Weights of a small GPT-style language model, trained from scratch on English Wikipedia: width 128.
Each number is 128 + 24 x the weight over its row's rms, rounded and kept within 0 to 255. Layers, rows and columns count from 0. Numbers have three digits each. The size before them is the row's rms in percent of the matrix's.

# k: layer 4 attention key, 128x128, rms 0.218, rows 5-29, columns 0-127
# q: layer 4 attention query, 128x128, rms 0.218, rows 6-29, columns 0-127
k5 084:142117165159142115106137126144094110113148160137140121133125131118135130135121070123151100103159146126119111115091143159107155115127162089130102065175107125094145118126088106150138105141149130146133122147110118167089130146176082166137138159137153149130162121114135115139153124134105144127095087133104131132095106078142160120155146133146139118144104091187111154151187144139151083125127
q6 096:140181138142114136108104152078126092115110151140144135138149131139076093109130161133142131130142158130160117135102092152112087132105136103124142094117112131144138110150132096110156106067119165139156074133147114130113115147137076157136134142141120107142111134141119149119111181194144075102138090112146170122136150099170147138151118115141159140107133094116154144165120107142141091142119
k6 083:120132105106154121087177148092151134109152127136080134098145124142096095167152116124148112140111115145144109171119156130127153117155158121113075122129107130078132117173084098108114119134138137098146121135105117116102114108165138060139091115105148119153136131166113133116115106128116121115151136094200129101129099092130145180126138154141135146170133139162151133132116156120163098150125
q7 087:137113111095123147141120145108110137099116110102142127138134170179148145113152129146148124083170111102136160105116141115145137155158139158092132140176098125149118129123102117153121112075103111107158150101090098104091141117163104107164125134131158154136142136145139124169101151105090142112125165118100127131137175167092145139156092105153144156145130075093176116116131090142158104142149
k7 094:120142142111105115120136094117089128096137119090093086112125130142123135132150172111144154067135139125125130151119130167182133107104119114074131164111124087121096151135154118120093155085112115110132123139121143130057126106128143118132139114150079151133153166136111127164140142122126149111175179117091151134120187138105099116132126125118151134110155124161187101129131090124118133116111
q8 089:106117129073141124144086124084084098155121103125110130106120128155168135101094184155138118086118126097108110134129143125142126105096145107091146104142105106145120128116108131131165156090110141104163128135105119143157132102108112177122142110125073126150142128131145168117154155126169130082119105110171129092133125140140188085147128150095111148149153135133145087127129147182134138113128
k8 107:121160100123129164088159152108152136081128162183119123143111130080116116112107116135106138131123150064146129120127168125122115110165150136154132126136135090151143138200130129125160075131191116131134122123136167144136104103144151141096129127126153111117109099131139138122104092100119148158121167134169068134135115098116153178137137088149120135123127143168100138126117142138147160136119
q9 090:126111149118142153143121109189161081103148138147117142116156118149118130170118136122082132132098151117125156173129103160130120116113109118116163102166135139116137109151151123129150111183111097143165127108119131142102128165101163117163149151118095048144135168109105146106108118137130132162099133119100112097145107119188144126110122146165114093113148158147150116104162129094129098101139
k9 089:142101082116119118121157121127090113147108130080164136140125145116116133147155118119103088125118140153131140104153108123127135111101095104124076138136117142085108126074092146161118135127138135116138117127153143125107145119151142160154091166152158161161176140114130111169140123097120127185133130124109187140139146172125139105093121128152122082146191125131107162139146103137177104123096
q10 084:121149133151137107108093113125122143143103141106102102127162103091098115187139156143120181133129192139135108135131143138110114139083136141166153118123103132072125127137124132103108149107105173143128118146119152185156125123127091139114126148179144129118085098129121117163144167120130113131120150157136109156106156113113110141087147093130104120098081176151140178149116137096158142150124
k10 081:120164148167143128088138101152153186114123125077118125109121146137108112101113142158110124120122109148151125098139120141136164139190137132177163140123120147134080125162118137156095087128097152143121121142092102122144082128102118141147089127151130101129131120161140098116144129171085117093163109130106140185140158085132143136105085089142122178111119113113133172136115118128119119117127
q11 102:114130122102131147115086127112116105105103162186103123128109167123068094151100141140155123157143144136122113106115137148137115129124142127148115107102146146131151126159144104163123092082159101163146074184137143139180117122118078118185116131109129123159132150137113115144128115112126100110152107112123136123140128135088127179152163092122136107128080103139144132109120150171154126178118
k11 103:130129137099123100120107115136110155111145167081108149131144141098109117122134109126142123128130146124125151131152169149136125107175168107126100173138145128069108102161103116101109120136088104116120097102109126084108106131147148086135099112097123135156105132087136134132122157103156143104122156133167110091136159121156132098208100121164117123172141134125145169120109134109129086073114
q12 082:128127167151134146156153122084094136118106121127123154163147104134115093088112158136141101133142154126092088083109129117153120132069146164122142132106136113101112122093078142116167100096148144100144088148152112127157125138141105133109140118110128138133105103146083100116158180106147116158138125150179138111113153141120168138115115138106111110081086138084141144147099133142121109071121
k12 103:104117110132127137110108143141179115144136153169156167114141086140132138122132151099144154162139110120146104186128170136092108152132153145136149106132125107113182111145168081128179110115116161142120128087100115135127095084093130104124139135101121072107109129116122120116119154177147140088098134152141076121141122077115152124155132181108133154134136126145106113114101137126124123160154
q13 100:156153146130112137103115148145129136123148136199133124124124092144171069125097111131141160088103119113151171139112121114151107131113164114106072139145128122149117131155109087162171117183134163126193119121119153148101131144149161156144115104124159133122142115117135112168156104106154110146133120123122094139149142145173140125106158144130159134119143115150105070103146164151134102147137
k13 088:167134150168168179124133128090160148178142176135176136162142113101162158132132156120138119175117131115164076114126131147114139137165124132134119103103135149130152145142141128144107093126138101146145102122158114151126153083127125135115101158145152112105123092110082173069118127128082131149146122102139104129118116147141129122085105132116137137098119086125133107110124119152107066114152
q14 113:126145107141114136159172109172133125113113147097118144122120101123207182111078114149078132125158167111110090130153144102130128135153117130109148123098138061086141131142135150121167123126126164152133120176147106090106162133106110131114114135126093163100098107105164121128131135127118177117134130110151129137129113157099113117130128114118117118142108129108109151093145085123121149067136
k14 111:171113137122047125112116119120156151067155125139164141138141161121062093137130163048132164120138114108099093088109112147141134139147129139131144154101113129140152109163148122116086130116117145122111099113081129127156134098145112106146140121146118145176142123179136120101118117138140132168156120110130122125153138105121135155117183133133126133153081128135143123128125135142153115154154
q15 117:154122089126127154161110108131146106159118115112076078128146120132098159143108130172128147123110106151073133096129155141132124131128152152159149116152154124108133118093120097128102145111066168156133100103123126155140143123119135140117129142176098131134138130036155154109101116090074115097146124116117105136144128124128106146082148139135143111172101142130127128136102103128167118160112
k15 092:142132149126107106144096122107115165106115088130084101109137150139115149141101126139069135141151155152152156108137168146127143071110118115151172115125145154149145163102122090170145066119133162132142093141125121119098164127104134126160081183120144121129108137116120099112127105124105141126120078127103158116125126123130143095093121104168154112124118133119121203130133124101115137089110
q16 121:098150147136149113140139089121143075122125111086126151124125131094122122143145170108156126163112157146118081134100135129089061134164123154098159127124150167181116129133104131136151108105095109121097125104104128107135105128109120147135090087132128089106117099126101124128131152127127109068131178132114143134159120145150071171143109120113131104105130106172086131135113108107134148130088
k16 109:111138151093098136115149169148124138148138163165076145097146103129165097141151121174144137138105093128148172150135110099155127115133101141141136118161154123116140143159106127075128113148128113114121144157123165115143171187111118105142132154083117121147124127135130101161144129060132140179080113153167108125075112142108152085149132122165136136129121112129136107135149110120138154119101
q17 110:128111138120082107107131130147126133155165081137115104114148152147131128150170169160151102145123109152116153107083111121142179129112148131154132134182120127137150141127144113128138131108138139115089096123135115129158138117146093108144120135175120111112093172122183149122109151148157142092156097093082123133139126129113142163101171130111142131125130107137164193121103160117146084172167
k17 109:145148091162114119156137144115085108083090118062152098110137129160173109123107117171101148092121107093142119071121158092152134131138133154132151093104149120132119112122114135084139172105134132120131143109133121105127132134141132181130103090172118144157155128107139146140156122144155135140141143153148087113138119129122124070144133087136120126114131182146111076135131115111110174130118
q18 107:094135108086125142102105138122149113106118131157119103104109098134121138107163141126096105101151117147113118190127135104142145145175102087088141140136125160134092122133119091116087121116140126085167137113139125148128063148110141181129134103143187096105147129096117157099131158181176107126119120113106146121132153137102095174105111129144149124129126120091114134101141150108115160149151
k18 108:143169138133124085148170128142166139142109108078107126149127133165165137124125139065088124158109181106160136121076108130094112147094117117151137131159140133144159142152161162104175121128150110092085110123131152193104139125157135126149145176141094127152124151101110133166153139124121118146112104141081134137110148127121147140142112141125141119132112157136133167175117091117128130133118
q19 109:085112132142129140140165098132155158175103162098122149146177104136117114138145129148103124130107119114137087110084093140105075144101146142122102166167115156095116081125133131063086092203141145098150110140115126105133135124114107141136125141101120134121127123132086134114122128106126129108147091127144125111139116095144095141107139097092100112167118132150136115122104116139120122099069
k19 104:113138153136117132143116106134111105109090158181116112124097132101141099144127120173177110152152150136181130148148121151154126165160126136153147115149142163150192138098147148110103111088103087129130142104126139141147134153146110159100152119186187131102109125153122097164146099130102110159136141151102115121084091117147151121158117126109127140105132146163146112140162161097120120156119
q20 105:087123131118135095139140148148115122133112107120120097124141119153116111109140054143134118095124178123124159127137139110120148072121118087125144129125142158121147133160122109111139152118115105098116097095155148132140147090171119137148179097129111097110142122133120125150135089159080102083142144115145150092113115132161127179168143147109123164065171148114119110121114139124117065113122
k20 108:106121145112096111131154122140109111132136134113137158111162112158121114093117143170171128146087117107148145085139141152145193106133113130185134169132156092144120096108129167163185133105171107108108149141160141135136111146083143157078146164127091132149158129122155112100174139081160140130117134125119092122136114146101154162154133145140149143128171138132113116141136128115095145127144
q21 100:139076147171142133098170079076136135144112110149137161127140153148090111146147123120123105163137145133159082160194123122147095101102148152127135087120136141075119155117142156120133116154085156128131139103121099126099104159123165162117157105110128119150163115130117102083147126110118136121114207114132122108102138127155165130109129132121135128126134113124110157129124115128073118134113
k21 106:131154120141103144098152149114094126117142110147085155146104092107164117108168116108157135077157148149104135132140120149085147140112131115142102129060093111156145147160137119150074180112172136142115120095129147144118097172141109110173104145119101174138115115117105124168141135133102099137097118116158122097151116137142120171118139141150131173110123092120130109145079127133132132158138
q22 109:081124071150116160108125128112123110111150159179130134133136114145167175101138099135104107129121097124201117091123078149102155142130128114161159173182126106134133109174100121084109137109181123161155105106109131134119143140139140093107139132163154118113127115087120132125130114103164128159143152146126131114136117148102106109107138119116153126072116147153103123123138095116141147150131
k22 101:085119113120107111118121109158127172130095106103164126110131103126092117169119143098091151153148114102125151101158145134164133116109144114128126149157107142104122114152135145073121165134119072113160121147096120151158132116100150117114153166107125089150107131145110142182157125103088139166154118112101154117119114171105068174141110148123110161108101106156135106107146112163126143124158
q23 105:159142143085133127162136133064098136108123161102155109128109164137114137107169096118086146147109132143109059094138146123143152105151145131144106159142140135139141128110143204101089119142112050102128139108150109143130128141075126133135135174118088104114129127116123132120128121139135152162103116121116113142124135141099117099124111093146165118147108145127144166130139134093141148127077
k23 109:147106120127116141106117115147187096168150127158104111086154135148166167124136182122141083134131130150107119134115171154154108176136141152113136086121108127137135132140118154113149126086168128145146141122123128145096115119160177197140132103141137138162083131126116135155100151162135114146182136089132153145105125107119122157128120145135111121105114133177124126102119151133149174161092
q24 107:132136124113143191100137129118178147084126109110069137149130147157103121143132136120123126112136141164132127128100139148126091156120145135140130112136118150148128159175112161096145125101105168141124140142134154108139126104147134093082143167092085106152071172110118105101140136098169140117118092134163094099124132127137115115094134119118150158122127150071142126088123114127175148178114
k24 106:123124173134141124137080103119139157163123112145117121127165113119107130159154094124138112173134128137137079158140176164110150151127164103140167104144127140129144142145124117153150103137093135113130132145139150168131144137147103117166142147143083097132092137114160106109118141119114186125112154156144102140123177163180138103146072110145143172120119116156146123130120136127182168123172
q25 125:124158124126164121155076140151129143123137123098137084109139150121113096148096146080168135120095122116137132130122144139111140127090160131174159167094119090159186120156124122083089109093112111097191111109093118128076131125116155118118152111157137120117122141113174126111113127118147162159106165172100123168141112127123124090121117114151138151145120140131153181149133114133150134138132
k25 113:092109134165117140149131115093132090149103109114150074112110120154116131091128147172100182105143153142128142147135130093122107107112112102144104134131129136147115147149151166081153107116149137102100140126121139191120161085118146141108135097141159118129125143107126151148076144106123137148185116164124193156156141094121111162100096133099173120119128109122118136149168148142113143129127
q26 107:131109097125170121162143100144113202148152146103117126114137101093122114113142148152069131124130133151087144089137129100117111125127145098126120187117143117154137126097126132106080165180101124110123133145159131103145138149133135153135136099160156161123165120079092150144095159155092088121096136131101113149107116148090117103107097159148094133131152132118108160151123112109122153111133
k26 104:101080095142129125128112154168141135126091130109144108088103096118111113117070175097112156100128157120110148157092106108136133144131131142126133134142114126166139103094143147116138126081117157122127133120098114139150123163159157085148128147169144108160137107102101142101137120164145101124161142143112149110123161161108164165088117127148109141122095173105114141165160131149098136194132
q27 106:133156118095127106146155076156140116142129119126150066111091104104136123132149125131147103091145166143141164127144158093138121114101127127145100166087141119160139142127118170125172174136118167125157117138128132141134117119117121142120106166134171095160125151178128128130137139184154151149116165152062110146128141077105137153111135100086123116148158102137128111137151158094112110140122
k27 111:081119126088156097096098124089176123101120126086174107157114121129087149097119139135148148125115163139126130127092127097120132166159117147107133123141141151137158167159121138128144090136123116081124121127129130162145132111132120166172132138146148103114093150110119117143130124103179129155116123095162147173150148113117133102124210165106104123099140130159101138149127160170141141113143
q28 115:112196136097102141128149104121155096163117142154088092149161094116129113157136128163146115166124115126122155174108121139153184088162141117114135140112131101168143138082109172085122140118134148090118135134141143104064153137109147128106104125122089111158114096131125148139131134161162159149122130147144139142102129105100144097118154108140150166134158130159155084137155122146121111144138
k28 114:172133145116172160146133119116114135133127145115148113159108147154105090101130120141159133144134105100108134106114136110126133174129129111150135106125141097128121101181159119119218143147113112123145129138118140183122130113141135119151144123101133130121121183111142117162100109110111168089149069092108125139122112127132103065148123129087120162122098152121144097144153181125083116143130
q29 115:139187110155115119174155137149107154162115130093099162090146107117121114143150126118102130109101169142094136131098148082122123124094153133124128163144133169103111124115137134133125128177070135137124105090127168130155110130087104124142170141116154157147127133104177131136130123133165114084122111139098139117185166168106113122089133132096095111120120152120164159127093122145129117102144
k29 111:139075130179159118130084136124137124105106137149110124142109117106087132123080130168132105136113136156122108125116120136112140140142157126184187094128124100103145153093143169117127104099118119077061149142087109159105116141133127161128118141185155108141146120108078129092118150139130140085163127141112112133108142173111128133140108131141166142118141105136097124124105122145159135152097